{"n_layer": 22, "d_model": 224, "n_head": 14, "n_kv_head": 1, "head_dim": 32, "d_mlp": 576, "vocab_size": 8192, "activation": "swiglu", "norm": "rmsnorm", "norm_place": "pre", "norm_eps": 1e-05, "positions": "rope", "rope_base": 54000.0, "rope_fraction": 1.0, "qk_norm": false, "attn_scale": 0.177, "bias": "none", "tie_embeddings": false, "parallel_block": false, "init": "trunc", "init_std_qkv": 0.0334, "init_std_o": 0.0, "init_std_up": 0.0334, "init_std_down": 0.0, "optimizer": "adam_variant", "lr": 0.00139, "beta1": 0.9, "beta2": 0.95, "weight_decay": 0.12, "lr_head": 0.0038, "grad_clip": 0.5, "warmup_steps": 456, "schedule": "wsd", "decay_fraction": 0.865, "decay_shape": "linear", "final_lr_fraction": 0.0, "batch_tokens": [16384, 32768], "seq_len": 512, "doc_mask": true, "z_loss": 0.0001, "train_tokens": 319100000, "steps": 13430, "dataset": "wikipedia_en"}
Each number is 128 + 32 x the weight over its row's rms, rounded and kept within 0 to 255. Layers, rows and columns count from 0. Numbers have three digits each. The size before them is the row's rms in percent of the matrix's.

# layer 11 MLP down, 224x576, rms 0.0674, rows 19-210, columns 0-71
095:177069143135096111134080107161116166103129133162045102057138118110117153107114103162076060141155187119125115098125081129121103114199062151132128161101176140098144136125139098104158165126123101167119097122120135133145
100:142135143118152112148194144137154101152140104104170142099130088138129112156180112153085146132147151161139139117220118150097123135038174129088122169141157093078153126067096061091090147139111139124120114129149064108064
095:140097138098107123153126178148143149111167123152157148176110077154094122153177107093180143161104128163127161102159154113152141134213119096127124105137114120082155152108157133098185132172184099163083134067133150174101
087:080112115123122087113170139118145179063193107092123082137153148114111199146126146077156108130110110104165149073177135133104111148118141097159062086149080175154185074152160135130094129141121124118098156163124102137124
094:130153102136116085096115120128152125200146080147090177123119120133122108160099136156126122125168151144125148083112096190103116112179136157090096094111107143090142108077131123119094141107116159077113119164156071115140
096:134093177118119155118085173160128117137164120079120137106108072164152142114231099176115107162087133081163090177115039094068154150116157140109133175107140062152134153070149122088172156114164189117187125105140150115120
103:110156077169098104150117125084119207134090156151107134101145131114082134126140129126097126144100134158138152085073099150120122141168151113105150172113136142152127138127114139152075183145077084086088109145090076161124
102:133133118139130133115081100142107141141180121110145190148135153198083122166127102151074120180147134130124121096171034128152145147116150098103125133181107105136135141125117167120126120169123131092087157098132122166098
095:112120145077106087202146155171167097140123184111160122128137206151137151128157084128149073142117112114105099136184163116180113101052111132075107154124153146165066145168073112178179146139115128075168147109098161031101
097:117103071153152111110095164092112131151113142094089103092124128095183216094133167072131138133143072129167129194068114143099089159145088143143104181088176197162120161174116168042100192159089075104116134098162123110158
092:092122181087187099093096121157152110117130126090120163105101129170167161167081126134084158118103141108084170131127201164167147139109119134132092175120110154161145126148102152161157121130194124085075098107095160143101
095:107146220174091110094086120071131154136081121080131136088114081146141152178122158163108158139141053169078141133150177100140122170108114136141065110126115159127166118137130142131095150127163100163096118123105095128085
098:120109181190080074127115149157163127101170183101104181152172191108083156096161137088093077149122124145143209102159142153064105135164170118152108138159087086156051079138081124097085093099162151152142088094137106164106
104:150123110121127131058149160149088090113120147187068141097200096119118164133190107135152143117146187159155103164088105165099112113071103125150141102098093134139130135098135140156079180142167130129119106127142151092096
094:112164072135092095128148150065125077136120193110187158149155137102106100171164163094113161147147150130126112154146099169090220144085129146121102186183099131169135090042161107113049109140159118055153117076136134103079
097:046145140129208113144162116182106147099115142139151064150074129150128132066108157109082145152120166118113069117150126099126097161133134129135152159127206111147200145088109148117205113138108141153181161090182074132084
105:086166131145110079126073110167106109163185059141128069099109122179181176184039125088151147082124119126166082103131075175138135144147103130123091110115113170112099112167166163143110088066123144143123135202134153146115
100:128204101134180109074150145115133146117115152088121120111180150126165139194089155151043142076132117157087132144172056177199126156126131157138177091153122116091150104131155129135154081139128110159138138156153095118124
096:143161107127168156068176070115203143160091151118142096109113176130155208100153123170106116132107125193107146089031115189185162127148116096140074092137106098127100160156135135160174148065135176094165109136123132124117
103:132167090097107092100133125153051146154171139112148103102150145146143175128129133145135119174129156182153134183181106160112119132103137139088080176097151132122082140165084160145092086109077139119137115119108149154110
098:111132086146130098152118149158111085091125152132120088115129191126190125153134117152170154104168136117167145107096146163123128107125111114131179116194132124112098109192107102139135094135130128134136147160087137151060
097:106106138099128138147167181140070158133127084155161161136112192137122107106073154154082156141124114142143177101131137049180143090184110076097153159116149086102100094087087171082124097103135142119164137138154100137145
093:103150181084091152111106127149106095144138121140136124165116090155077104052141149087143167172143130082087104151097123122140140145141111122137092125170074120073173117091161150073130166157067150151125112136137142133138
106:123082121165110123150110124100070144115105205148167142090060209066150153147134120131065157097080121086214125075097159185126101089213112115150111164170113129140084086150137073145128149120148128119123114146101106157128
103:121166146117065118036174166122121136148148127124125114136194166097121132092185171153118114122173204094089109215124127156086133136071101186102184109151129167164128161095192113118112140148117104123153115154133098110112
093:182111101129092101142152126147148155149180106093129089086153165092126153090108159097106168127149137162082095098211185127126123178144150095184106049151135096174120108046109152154135125105137124127125169166112117147148
099:096120139105127119140155130135078078164199120093154066139112101129096077167133140167093145141191100118129104044098150148136091117147216155094119158140166106142101131172109119142074111096126193149134060109104136130133
097:155121166118028120135131132120100195093145146095123145097119079151163135164159160163100133120127109097142101150176072109106183104096133170135117146095112077147162153102155124134110113137120119133096111072153073136109
097:159140169136138105128116121127151152112089159130109140147145144186174146178106134101139150083164129117126139077078118125169114082181170068159175144156161072116057091118159097136137156111135160205180131087116166164109
099:138108168172126113149180122109130053129048138083125098105103119069141159122134131128147116154127123167167087088147156126152088196188169141103108052128130072129156134185138135198112147220152147085183148151128126152136
099:094129143114159109146090110162137100161149108108116093164082104135152139181129215168118068132156116113122118117095179123172149117115158129124158057145147133122144141158095109179145167108120082125165099128150121109190
100:166057130127109095115135150177072142085071172126134063111149218176086116055147104118138125186099112120184141114108125098131124110113176147179119163154133154132199101157131145063083063151127102143117149168090170152145
102:096124078143181131133169099094133127114166146111129111134115160124070203192106121144176189034129127161115163186092131097106130117124150111098162126103161096127138142136106169143119102160114138153126144097162110097127
099:134143120123124136109115096143175132164066134155107148151127138175144111163162087192148113146085159094135221115140152118082156160133208134124132121195114130100085162126131152100144087195152135125141057089104114153109
095:105141111124092101161116075167167098147131171162140100117073117125131141188117108169121134157100093151165124134171180104182140103135137107225173108151152148115144137136155105135141175089088095118115133071153177191167
097:143115140151125106177122124125109062111133106154090130151138147111141120090206137086154091105120110141122190158197115202168087087211105142180113179157146146153118098116129129117168108143080129166123096111176045178058
094:099210152121080162120131192133124083111071189154155116117150103097131183075131157101129153082092202155134068123129145122113127092124140153136100102180113105143109159107176126164135156178175161130126118112147093140093
102:198126101161107154105157119138089135098164081162174074111098121125131140162089168089202155145117122062141145109151158131154131146091119171166155110138146104104126139129204146147132147132112116102103183096095177138130
095:197113085077146117125109125085116076166146086072175097168146091126157086107174031162081154103156133137051152107136120123118186133078105131071143119202104149075084124067102110100096149065148116135129142182133178083110
100:143094158091107105137129137157167139181165122127171098114117128094145096167072101101120145112146108120122134158168104092124117077139170126167141107176110115090143110135214173171201112125162115189162139142151107171139
090:178111170170087101124083181125141099099095136124090164127097141124144140085130130160093120139173111147190109167154107099056113142126134120133113132144095143161062113115132158156121084050121078146144142132161134182097
230:133107127111039116080126072121193190153145179067174116119167120083145137092132154097102098106075113162153142151110085161102103140186092143157102148160194160122120087117162115172142200134117165142167133119160092201174
097:144114118062164123101108107152090173097158135201124117125136023131146063145185137150109118145107076096169144136050140166142179136163173122113110126115103145079081141076098114052135143108128189132117110127128129103130
098:103186144136131124129120186124093171150106171046172122154142107110107114115147071125177150133106115149160135168108135111092165131141080133059121095149152147137125145158170182143128072129111087149045157148164162163172
091:088091111160138082145186096174099091119146175166129091134081149154075169097185127146053098130106141136089099056149195114170148144100118143154137140089099073120192078090088121108154176194102112127157131139164075136143
109:072146144118112103087149183145139166145135074089167111098129166146158133127189096123060158143123061079131106111089150124111131119150045116090145125091106094104133109104111123095146125141089117104147094107130110100135
085:141145139168134110099105113203115124116108095063114068137110154115166176112110159159116181121059120129034100100181093175101118125135079152113121162094134124125161098106115120128105158143139167150123152180122089120113
096:131117105131169172123117144101121170133199111130100092133097146143162107122172142147122121135133116112103104161125129155148099075104130099120120125124075075068114134142126183117157096207092088074092170151143113126130
101:043128128124160134162093171112148087112145131049192126117108124132174155120149147109124110126125147065150097164127094115095150188102073112117129136143122093153115088105092122101126138047112047154137102142122165105202
101:091179156135161116063159181120132106159154185113076127126170100126169135146137055140118182114057131151134078180095151141084162103114116144136150156092102181130163114049091144179100104107139103149133157131161173118148
094:127171171124192134139099073126168127204145078122087069119137111155097142116166118171126138171174156124152106120142162101161137139114083118146097133121166154094154173112116173125160114100100104190157179134158153125108
103:099162164111154098086195099103094150081135094095131120130157073191122078088184179197116092114132171106074158114159137075129118094121110124166155141142135153126104145098102087124124126143152181068133173134165147078130
095:075122142145074184066134158154184189107135166101115163104157157162130134092105097172142107149141099121142152209098099138143120220188104167146054096134111116182113121192080127111152185151131149128123135127106177145106
095:164158131120106114113082144179142086140116091132104115104091128117146107173126080168125111061111102172122122142136140172162121129124150097148119181094125062117158092121179091115113144146134101170178149170122155107068
113:156100096110081116110140119091112119115081161145154114111133144155053099139145103105171093118096231110130163123158113125116117124087102160174108130085120076118163164123066131142090128107126108118186095118169165176192
101:171170084097129100141201098104191148113133139151143176125147135149125130126126107163094134131115145105089106206104127090161143098157147136148129100154088106129086124107138094147168153120208070089123163113113167122188
104:188082163138090121137136166161096133173075125099176119114172146129091110119090107145089143095112125142104061055130140096125104141150192152106142065136068167126156086113077086164114114174104088082138142175124141134130
089:155123130132148090079179130182150143108124079093104076111104142170129162152131113145060136080064138115145136113178132106135161111124198115165173110129149133165186098126102103177111154044114090174097102107116055096178
094:086155127124143093080125078174127146083208167084140099127153167138126139117093139133137101164159132076108118187072078199130171150161083158103083176157163136127208153162075075178127094121129152071136120145057098134088
096:152110135128176146126118109106155156061122129153115142105093138136142093117088115188113157176167139161123118187122122149137137103093129148160135147102140133152152196040176150122177150095101080144127117053193175121187
094:141115117142128110089138162105104116114130124142114133179134139125133119104158125071155148103114144144141142117074191151080135094147083117125156071174150144161142165099176142124142098162124096157159134082102117125097
111:147116156143171128138104137170089090138166074142093183156095130129139132156117127165099157120118109183087077081113132120156154115127158139103140120164162096086175131149113171099131123136087161206077141114148106133107
097:138144118167112155086156077098145173177125108091119146144148117142117144136081099141195141066119086124114153104095190101142170087116144130125101100099144147131158101137072123097066065130109108181148131148087179140136
101:132147127116144145118145016098132127164129133134147111145128106135077162108143162151127082146100165123086167107150120129160125131087144146172150105065114127088196159095136097139087118081149133089134127103144145110117
097:129166168090111101099146115161111148151104179138087150181117101174062129153085110159139063166127121104100110184115182139123150203108135134174101116084093131098188128122152133079059078104101084136106089098116130147063
099:224135162111158147131104112139176102113119114121092115142115164144142172085137098118137102151128115140122091156132148103119148162085140097089131135159094124111108118164153142139152149094219134131170183161109146159167
092:100081139134107138100091058106134130084110168114111106202149108120159140116179120134133145051139106116136138122116104093158226134103183122117074156101122153093108113158066187159128115171153118066129110126142153132082
094:092084108119124183129156101138146085120096105117168143138163109114144118151147076103174141081135125171149102162128162130091121156188156157159123093178110182153146044164166131151190145156171127114140132166110106139182
097:109109152135124095135150181096126128138103113165091034138123173097172126132134163145164128150123109147170080139112107128154168115134155143128108103146112148072068092143123103123156147113188103096140122126128151143134
101:128131112200103141172122167109089134177074143146114129107125128132098078098153099129142118071138133167121139121160108135104116161124183123036152164157125136134088119083109115107080064081126189156128128165098134117171
095:160150082100097131130137100111132092094170139105183181134112182084207113120124135133126134207098143152179112163124136125148116160163151154110110132107127125187104133204168071149163109067047114134161118094109121138119
110:146125113130148108050179128156176119100091159150092121137111079117094117127098198129126121088072101114214144153071083111145097181202140155107091106170112174137165142205147111147146158140120150154127085130127071147108
098:132111068123107124200184084142149107116204186182158122098136101142125128086133094174152077109152118099146101056180130157176137137103153124176109084161151130137097175067154087080129191104165163122097105147122166133194
096:150144144091066132168127127156120050125096066162155073136138139113142130171104190096124131091145077123134133108148130085178149113113221086153096099152150120114125113168165172174161065096142124142156100135168112087132
106:093159137077101078108125160140118116116125127180063184107136153101080167129115095135141064125136140141161114119117129144146130165129148128156087126150119102145101161185165106191136189123181070136197133067178158133124
096:074132126139054124152088109131156083170098076144193085096156061154174175084092141147071162152071129172096213078136172069106156092167138105197108100116164161098136161152126164108102158131035188123126147181140142144153
096:174110090147123171133169144107132131103115098143117093057134175117055128035112071150146117173092127102130112103135139071082139126086166154117095125075193097153099145126026131118190163158077185163084122093173151145164
097:179184092131124138136122078120070085123133177128126201150142186115129094143129165178118139143090161168118104095078109114113088187126078138095099117129159103130175126069110111093110154179097200036115091135165140133121
092:102112138148125143156137080076174149060140137101121112148153168106119101085208085135099130164149138113078159173141117098159164194124083143147163082090134141108124136147214140068118135157139118118122115096108114148099
097:118131131114097099130144080118174196102099112132102130167181141134128114150115095071116107080139085107101116115173098101086135115097066152062097178169120135137149136078083147131109106105132080089103162101113146161163
095:086187134080159072195122147137146044130046132150032058134134157124124152160133166105095069124092147095116095066084091149141128138120085160145153083120140127106119149158124155135194102087133134092082095147116151127065
098:134113098141164196116114160141061113172100155135118186169103116137105141155093127126103211173063111158151153118144164054178111078149153139164080095139133117107122125162113082056046149233157113193068142116106144145044
091:140170183103124123143148098130160096086114116152224158078110098102127147112154146148132134142153106134105108147115123105085121197099113114108131106126096159119135139075189156117115170081161102099184146181134105132080
101:041139181119094127172103188157133101117015120123177115104146040102150146126092117131147126103118167153105139158174182138152132137125168169178105161155103134112143158101088198088152130170149169124150097216101127110109
092:129178129112166109137114073147112172079075155112154109192210105159063164088120146108162141034095105112156087124086068144112132146118091107136157125189164134046127104152145125129157115162156142166157089107149146098114
101:173107099173128108212118147145086118148159098118125115129080130122116059165135092114137115178111127158105138115191106087058121125028138106173118116180146146121088123096140074180133147104155157151100153079090132155122
103:144107150093138143121122151132089164085197163125159145097153142137073110096146185156144173114195145121166114193132126139115141172105115171148111130131113132131163113105220141124096117085159138074123160144150056113138
091:146126092116115097231108121141100129165152097139138107058116107108111146161127133094129199152091119099153095154138082079095134040135160087182162172065122152182129143140151090128143114117090052127130125100112150154163
093:118159108140097055158148092134144117138156093135106128086070168097100114119153156132179126129173106133092096106158098088151091101133116089098085162125199125134176155131167155104127166122113119106143141162132183134160
093:140182120128156075082136133106122144090107130120121123154118154120073136192110130154136153138142167063154131118125085215172130152119117174114105167135121097132150108104110148135147154035118111126092139140147114140123
107:147152114095121114052144089090128140156127137117100180123190124154077124085139168090114165177179136127077196148083128098081132106057066122022089105142137111117113182082086165158122138121095187074093125076080171127081
095:086119106118126148088156116088122076147115174157065161083185095128084152150207205144072104155209099126137063170135053183141148205109083142161131156066097122145179119141144084172109106104080114149108096108117153114126
096:183120139134113103135093119121113127085142155073164094106110154185127118106141166118127131174148160090147142164037109118115119077140155111133150128135116137074124160143057188151145142182117147113060051124187081088132
097:099102103122117107149116143126131122145157078121209174100159073138118123088147105170114175125145097108109101098152109111071132194130063135124184125140109137101099154099181143101152132061137123074060122041110145125181
100:075155136138131114107167091152151113129109081063142107116125119134146173072111145077117062097109149104120147164114148136126137138109147084037157072159130073157086202155123087160145148127142123132162177109128134161125
092:116123100159159112108218124113136106083183129127087110099162150140130108164155144052152102058080129143153193123124142107132041113127128132141111093083107087163121121150134119173105100142110060152098148093141120143140
099:108092147082117109074144135146074039111152098080091180134091118125132146108135108144073122207142142144172108128125151093193104097123131144154088163219132123130095136189178142169118095167126125151127091107109129194158
113:070127150174152106148174159175087106174122121128110104075130080099185133158148119144080118099104080175126117093206098116118112097163132153129152124124094152154134109142119151100103121199156159186106134171118077105080
093:137129134122103066156115160105073122161129125139133108071132038182078120092184109095119097139121108144117125090145095138164094107148171153124075127130147190131136174112131171116090064150116110106139155140120108114128
100:057164072159178101171100104131173136190130183101152150169067047107110197080128062118129114089078157153091099190153084127115067173198117087103118122091144228168136146086122102125144187125141119126133117088129197127185
096:066174069079138161147105071105130111075156138074147161147143149118129117137144128127077123107142161107103091138135145178109066173077139101106158108094118169108115101095173104132119135201140109070142092178123120083112
103:080093084109141145100110115169083123076138122120140138201125174111123095126126110135106138088138093148195166103127122122125110143186084132167130120133086088074130140124113057145165056123162105156128154109100076156164
105:184195111080161094060135111116129127166092080095087139122084119172091097121145096167102119094079114134160192091123120149112109140144093173076193092092119144117115153149139105155124109113089120083120074120123137125074
096:079077095190128183169121129147129156088092051068160118150038119101138158140107148171119131128080128137122166119165162125112147085123092166088132111101125085109136102120107114130074108090110118101100139170104089112163
096:158180198121126121138087145168142162097146131178182129156125080090112166084069105151091188153178133167169108114158130178101156118066104132132151064109065097138125099125155239111137128151186146159136132145122160093144
097:165156070119096099097101118146128116159138082164139144104084135152142110176145112195139141113115161080120112115105140121167101154136079121125138151120081184129089124163074073099108159107137081103151177133040171104129
100:146174093143110175136185084118109114103084152173143214097135141150132130174092136128114189117154151157094151161115069098133135155142126135189120141157211105124101097102115120123139080131106119138088162147146149146132
097:063115063095143067118181163154068114117135136108136073106148144108133154113070128117129058079123159148163147150131108137127145095084146104136128169111120104126122160085122115087042105107141112079129128166121131097137
092:090067154137077134138132139064156107153101123126147137134114127110155085141090154184165115122144090146092155143162144155180105102115079094157148158118145148079128153077182176130150079121115163074142109093140130132150
103:110166144108106124135110104159160110141159127117092054102042160115136143158141075121135106179066062134153186110126143164132133153109119133143032158107087145118097115093129112077144092136086136151147082074085097163102
092:123117116098189151105113117100173108130085153098124077117105158157091120122176140110155092163133137143146062197113110096148147142086142117126167125146191107104205132166130145144106152082148105127181113104175138115172
105:124167113083184055112146105107141104065125118121115167149066149121184081125151105180085098081158128171120128117156155179140159090115140174049107086127118127118171142138027131097201140158122120076143180126126104159086
093:073201193196145162111048160125122128112102127140101090111088148089172169123138111086085135095098107115153101137135106076156142157240117123137079089116195154114158144118114114122150128193133109060181147152130157117093
096:127103133070135135094163115187122139083099159119112132120132082201171122081166123136092117145152116019165117103115118115176100174074098143118112165113097084086156130090128141141149037140147116124058089088111135102120
097:117159089117160098114221031126106125112089177130210146149131134101105062086148131114150120052139108168142101195122102131099114196106129152163117122135129189102092162090136093208154138097174105128171101116196164135146
102:166124132077148132068159145106076091051070109063102141094140108136090114100096117137150192126160113105155073108158120154131146108123149141113113127211120151115121104127128171177068052152083135061085088093142174114107
102:111094120134158105109100185148161189181135147112163121118060158188133096080178048138112117077118155108143176172152130113086095180132064128108140141137145165125156130159107141150104150049056172139123100149131132085161
091:076144107175106117138168085186107166112189188153103102150143127176093119090078182126123103129141109144134105073133142136158145116153083108128096124129148164156149085183189117099111134157142169135124132162196052155179
088:135180139117110097111184112093102142070104166107143145093125166085123135110139112078179216126164171199133127154107109137103127092123161092120100150116148125162164139129112166142164102166104109158130102181172138165150
111:125066062163126103096097170075106152070095161075166129149134147155162165101144145089130137140057121145147121151078129150133096157100138116165136102168152182135046155201121139164123110108145108178100122035106091154162
091:119151127183108114140132085142122175166106104147126107145088171096130140137119112078121130170128164158196107161118159153141123179147117118142072188140084152112136167209152195145152137099143154168129112105115098119091
098:146107078106182157145142134079098119220125085126111132080109068147108144103161135081152075177108173107054153125074108096123130102168082115109157147189143177141077195139144145154084090110127121085128098143106149115132
094:108162139109108120110097134126119143085187097151127106147116125144123072179150140097092112164152139101128135138138088058130129102096174129117128176138129092125105181099140112168090119109123127118138177128162103132178
104:165118091155153108125129126116231123093128132110130133154115174118059113139126138140145126117108163118175161199150116145119149125107120133170098114132132059170146208094115218127126183098124134090122107114154146131121
098:113116125102162162106102157140143077125155158200047131087103142133162139149144094175134128152131120159144084162156118121175131094199183145135099159084078146168123158140115141083170180154140093132123095105102096134107
101:076123097167167149166152132176087145113113155118111108123103097180139170139178154090140155078137145130194120115113145139103138178122107147125117071161114164155149071137130139157096070138207082156104090150152145150132
100:139112105127133139103000121126117167089194162143113098171128154141129096153128144147128113143091145119140142159096078149139115139127091170164153107135183187111151172095111108140115129146097096138154135101109156084116
105:151083101114164173118112150142128085139176091122128199133093124128176079064105189091110106108125071117142079138116149139145121169155066143135134107122065039116163112155101166097091097171121105135108112115163127149115
103:147115104084064141156139134134138161113136135136176170083107162180107164095092136117112133160158084117088089055124117134144147177151138115140112119072103144100087114152114080103126173100086178152100140122126120146154
098:118124128103114093125162121142117105144142129138142154119146084165110147126078109180111147149115121128100162091126162124113190080118122107103151118139118122090135093136141183156165102100196153038133099205120103102071
101:110178138125132170138090124103155152150136186097147132141166083125106089089105191135132118084108124115117107096144143120145146132097153084099152120155193097107144093126125102106151165144121122150092085122137099109106
091:192179115087102143142093065083123090122093119170150136129133136139104177159108131103131104178122120129108151101164151114094119140065106100044098140121110149100096154073088164121104131162106116119137142033154169036128
098:096114162159126111111223111126131136108188074149075103074066192097141107145095065145113195109157148091147145128138164092114116187116108100127122098091153133143126119124108096135135131106099129099150185156056134175090
091:156079098167094163115118154148091135075069062105172143086132050195159131114096151049092074112092160149172120181121121109107111117166100155090089130127117098107078146099077129111064115104124094112100093095148136127185
099:112134134075192175127196177145132111128098122047094130101079116125123111133107156137131121110133181142070114116177118173114108096099155131122165159123200148110073097143170153118102162163121119084172122141112122111130
095:080215102134105160148157121125118163067129109151083163118156170161107176158132154151120145167101150116136119095092148138080163152146044148135137111118116129108090167148117179144184163121174122056090083111118126099143
103:122055086133153128110131141146118132021184088161161097087097180173162173166092130089152142174123148113155074103165132103166177123100119127097085148157110089104142092056080127108074031114085104117092156140099144103098
100:158119124131135135079076116160154140151169155105133117042107118171133165157113081132081132123122163098124174153167116126087149184093132117153134169124110174127127146114108106127160133157097161146136080139139113136110
093:130124101163165097080167144149140120097125117121106060103130150143058128132168102136159175142166148125110058105116130118160133154175151123163099109088171126123107162124130107152122171186061153126149134112134163107187
094:113152115064141172116071097108131103119161127132123183182141135143148148153150144068126168121157127093152150184118116207092114132143110073103106158112107139144100143110113146051099146191154083058075140128108097102086
093:123066113101129065106133126166100128119137136136068053066197143181126093117097115072127132158085134126161113133123145097105108058138123157147080094129105116086160117146120132142106120173115154158127122108123186121131
114:187152181111116078130061107131163139056157100161134112106115188135174137107139105120099087109070189146129089101078115095080093147115149097135115116152121187165142178159195061213135165120149165151134144066180121131192
100:099096112143166156085130128149098131141126072155083227161097123120167088157110123111196143099115162122150138060128190105145130103164144115087096073132116120086109084147130135140142152165134190144086135128175115106211
088:138143126199064188127128108100208189088120140120141044143143173082148122159073150085127127131159139190139145161101131087137073162140105147136102147150117131078153091170143101077125154133144134139122146147083083150139
114:060081190189135149140077174128139149181101188127139120028097126091123156118062206043155205178112095165109120190169162094127094085165148146100030188114123172119115110118138132071152148118143092159130132167137105143169
095:135108101118148112114139173162150168162119100132173133135091131114115118122105024105100142101112139151197155163094095143142092148161099123101122137162131162125091121150094196196108136177106176176125139088138080162157
103:156117112084165147094119141126096090105128145074109104160127111166152099109146147158140135148149164126145102134120091099130117110074108104175167171108069179180142159092083075120047114084148117154197103137146135141117
101:180123137137134165084083120069176110138146064129092173139125137104105177129180116133151135120080124153138129097051107134127132138207077110132079113149121131175146097120100129079084150134086093089061128110135128122127
095:190128099096159209128103172140117145196092127161133065119112151092175134134179125127169135097144082133128083198139116186103139126206123112131136086115073118155091074174116138089185069110113113130188209169153139142186
096:040146092131118148137100106044167104092092163113122097079146164116157137171122193150145154115130149160118076099120156173185132178149166094142060114164102125163139140149158194160123093138137184085145111159118093126153
099:116129113064115108107177186121155159056104142148163118146188165150204215086085141143126108175152149113126085123118113136091154139116088133180134168102093069121160145167100131091163134033113140088129139104148163161177
094:143151110102107169158105151132112114089167138127080139126163168138067069175183151145170097148175113101174152112157118156109121162122129148156156080137165063150155097138092167084078123120120057143183095141161107112083
096:165105084127097138117153119119102109090146128137145197153146146169156099134117113109101161136116134168202126157166115113154141170159144149057126101074109097108131086165111117185130147132116130124136101157125159145111
101:112143100119117166136144124129133127137133130165103130106143080131109109145055169153157113068157118109078096098108052148102131131152113118088165123099175148103127132121159119123112065070115214073113244149116138113064
095:107133090147171150133154159201171142125131123115132102111158155119126115085178128088110115119141174125123119075095092185191172146131122119160145109161128130098164095147075219146171069118110086158147130095133128087158
094:148145142124129174069131113151116106117089078143127136106129138155078116077099111076090147155136114180079073159176140130114058090109087132052075070126177115104099127094151065069108165155065123047082106090095110114109
105:119141042148099191111101137119177159186215164078144100146101097139138125178076116126114163081111133125092167155191173166144170104147103109089118146102150219136185147136131150169135133067105114141158113114094142131111
094:055125164101126110172139107134128153134150113128156123096124131146148187146103166119128079177094150083142170129143098082157098123190161121088143085112101034115122115121087110184136154093157150174182155113154158157085
096:146134186127093077129076105088099200092105112097161111178133111134121109106089168123149181201145111140052155126134133151177145143138084144152129181122175185126108125057169088129134128187111126158148072147107093118118
090:146122155080139131121080195120134082152137138130147134116130057117139092126158108129088129144162143132116104156089113175188128105115117135128128132153101115159155118120104113111118111180082136176165072138186147152154
096:169175098147142087165095173111166055112061155105158117155127156140168157140110118156146154100125124149123126037106118084102099146130160121136099160096140102068115161126142129179172129075151130104106076117114156113088
095:137095096126149145166128113112122125109136127122098105105150127175159136167088118153100162079061132107147146117120129114133120144151094093142180150172106165125151135116123107148110125142091171147130131093097106138128
094:125061107125178122173120185143066113137082115152165135156097069184107127137114127101097136121109050130121090150127143095169152111054180152107167087155136101114073124155111131122062130163076141150118187115144087119120
201:152065126129157095160124190181098108108093114147124137123106145075116140121153134130142115051181068127151154082122164137144120109163144109127140131117119084137193039181137176122130113164114142129142114210173098117114
092:069230107137118139153105115178111116166179189097086098088172141118123143187115074168148156080129068154132135130110092120045163135045119167170147107168159144176124125148136085125137123095182145097158077128127127105106
104:143176121104150162105138172161091152082088111156149163145049105159131110132117127136171117106143111138163166103181091150059158091063131139120056064139078100114115084082098154109086068153174144136123132196137079136161
106:141136139081055116096055136124185054124185145146035104063109064113128170087130137102144105107120147119180159135124078144095118105113148162202125130124073147139124164082139119084110118108152142114134155115129134108092
093:122174151112127152073147133124125082121147102149045093138115157151121130103146184120102079182170157132079124150190135172135173130175124156137065097153115074165077154121158171119145080125164111163074118086087104131109
100:142093138147130099160111142200149072042123137169113056117095143112104138105169100170112105135092080148068103098121133131175108072141176104171106141104117123154114120134124158122163151118144050206120106146151114142136
094:182135095132157131086068083174053141191088107102083124127119178126134161057146189081120184116101124129128108115102153166122152125147069121085135106156141109125104103141117155136106139155174164149153119169177124136059
095:137111164101144143156099163107058212111170118120115147154093168119129089126108108117151127110167119084101188063132138152199145108074120088081135123101135111071139125149140069124084120138206102161144130176110111112076
102:088137185116144106096089064125183131128149042153113149133100168146155106147097107107134134091075140166141149137147074117074136216152064131099068129123167145119084107157114096090129118084135157176160122058077165141150
095:176129188140141124141109137144095067062068099199154132138151063089209106126122139101140107122159095166202130184110086107139130144157150099075137105135134104130089117122108165057128121125118093047133106143144098149134
095:120130145139035115083178111164160090104095124106136148162171072125169129094148121117123138168198139200108147157057067123097150170149108102144113121214123132097133145114130103125123180107200154135106115079126150121138
099:157167144111128053113160190094178150063075139103134128147148118097153113185140114107130066098135156116132127169123100129132144141117088095118124115133098131124100153121095112099148189157121152160182150135148115151065
101:098138085098111162099181076096134123131090154101112147097124129145093102107098158132179088148089157152074089156109077123147173125090125166075111132118144130133153158122096069089132111172169135103122090166107157119147
101:166185124148121100131112137164172127092088164090126150115135105118130116063138138129139094121123102123070101095096136082149113167092126127076142089159141114079121116118166103094087142108067125102148097141175075124127
099:120138106167095128164084165158126073114111121118111126113077107090088196122138103084165132102098124190139089059232142121112151169179150127184142096107130200115111078107153058134143084141187135179108166146068084137146
097:124082047095162208147131172137143144128042140147179102116078122074145148124174150075111134070122114144133072160095145106104189083160168127100131110097094038091123129193119094104118123148100193109109156136150128104126
098:134065159121186227187201059116128114101161104144191112159159146151092128142100113133152126196124153115119078111124064154226100098147176189148125115162161118088063128141162089103092161123150106087161147102140128111114
100:170165126136133102176135095151116124130135150220063131096115087194087077173125140153178134130183217142155173187102126110163120115072084133130110163135147181055107140109186134120148156090148128108089173180168116095162
105:096153155150115104118104136107128126155086069174139128160112092122169165138075148148132118175165087111125143086106086117127126103131112135170146113113163127124123125162077144084114084092084074130124116139120145155118
104:163111132159168116117173100136117128124135142140148164104091123094176144121186112101122132151089084125132130123087147115097162130095170125082069134104114092152120144136114199112122075121175139174121108126178151154104
106:071175130107117085107119071121150109179106104108113133153091102103158147164161110144161064103108138176190099145165093094166144089195127097110126110144094212131119115175181134117140142088132115147118157108115165175098
102:153089150128155118138147120083135097097124162068131133168115157157120095114130115195158115129129160085105102111183149143144129113088093124112197128165148157136110176146117100167143129100121113010152143113129104100146
098:062142117170137153148128120114145161172121085151064127157115165142108118154101049095077175029101191128148186117132108183123160130151103157160092104120104119093127102122084132102143112181108141169110104124079180163116
098:191153112174140109183110140095058015132182007127064156110107132110142149157137139181105102109129137139166064134121133145093114111210079120116171128120082179154112108127134151131156113069140107082081107147133121179140
104:121088146133111131119145087143146097052072158127100064137162127154126177130146102131040132170137120143159152150155121122166143097084186137106121176148218112123116126137069114163162099094110147172126108104143116124112
097:140181125135125082181114136144110087162126167150141132041148089112101090138109155141142133112113100149146119143111116101217159168138144147115089071149105127076210168184150110079122118112143090096139125144106184163083
099:148126134118138104128160085156214128105169101069118175126135129057121140083053177091106167115099120125097102098151168103092125137165185091151129148137157095131118122142159123162136123119122114139088112108120109146145
097:150118204153096100164042191159170097162132075105086067151073132124115086153166120108106123132102127144167142076167136182108083150139121070121101134141055118133172109149181070139151132126111165124085110117131142119099
098:108134164161088130053132118142210121137102156135101197090172179136147137155119118120074082134127112165186144172075077169117122084191050146176095156137100138116072118106136150172182180208156164176101093129131129151169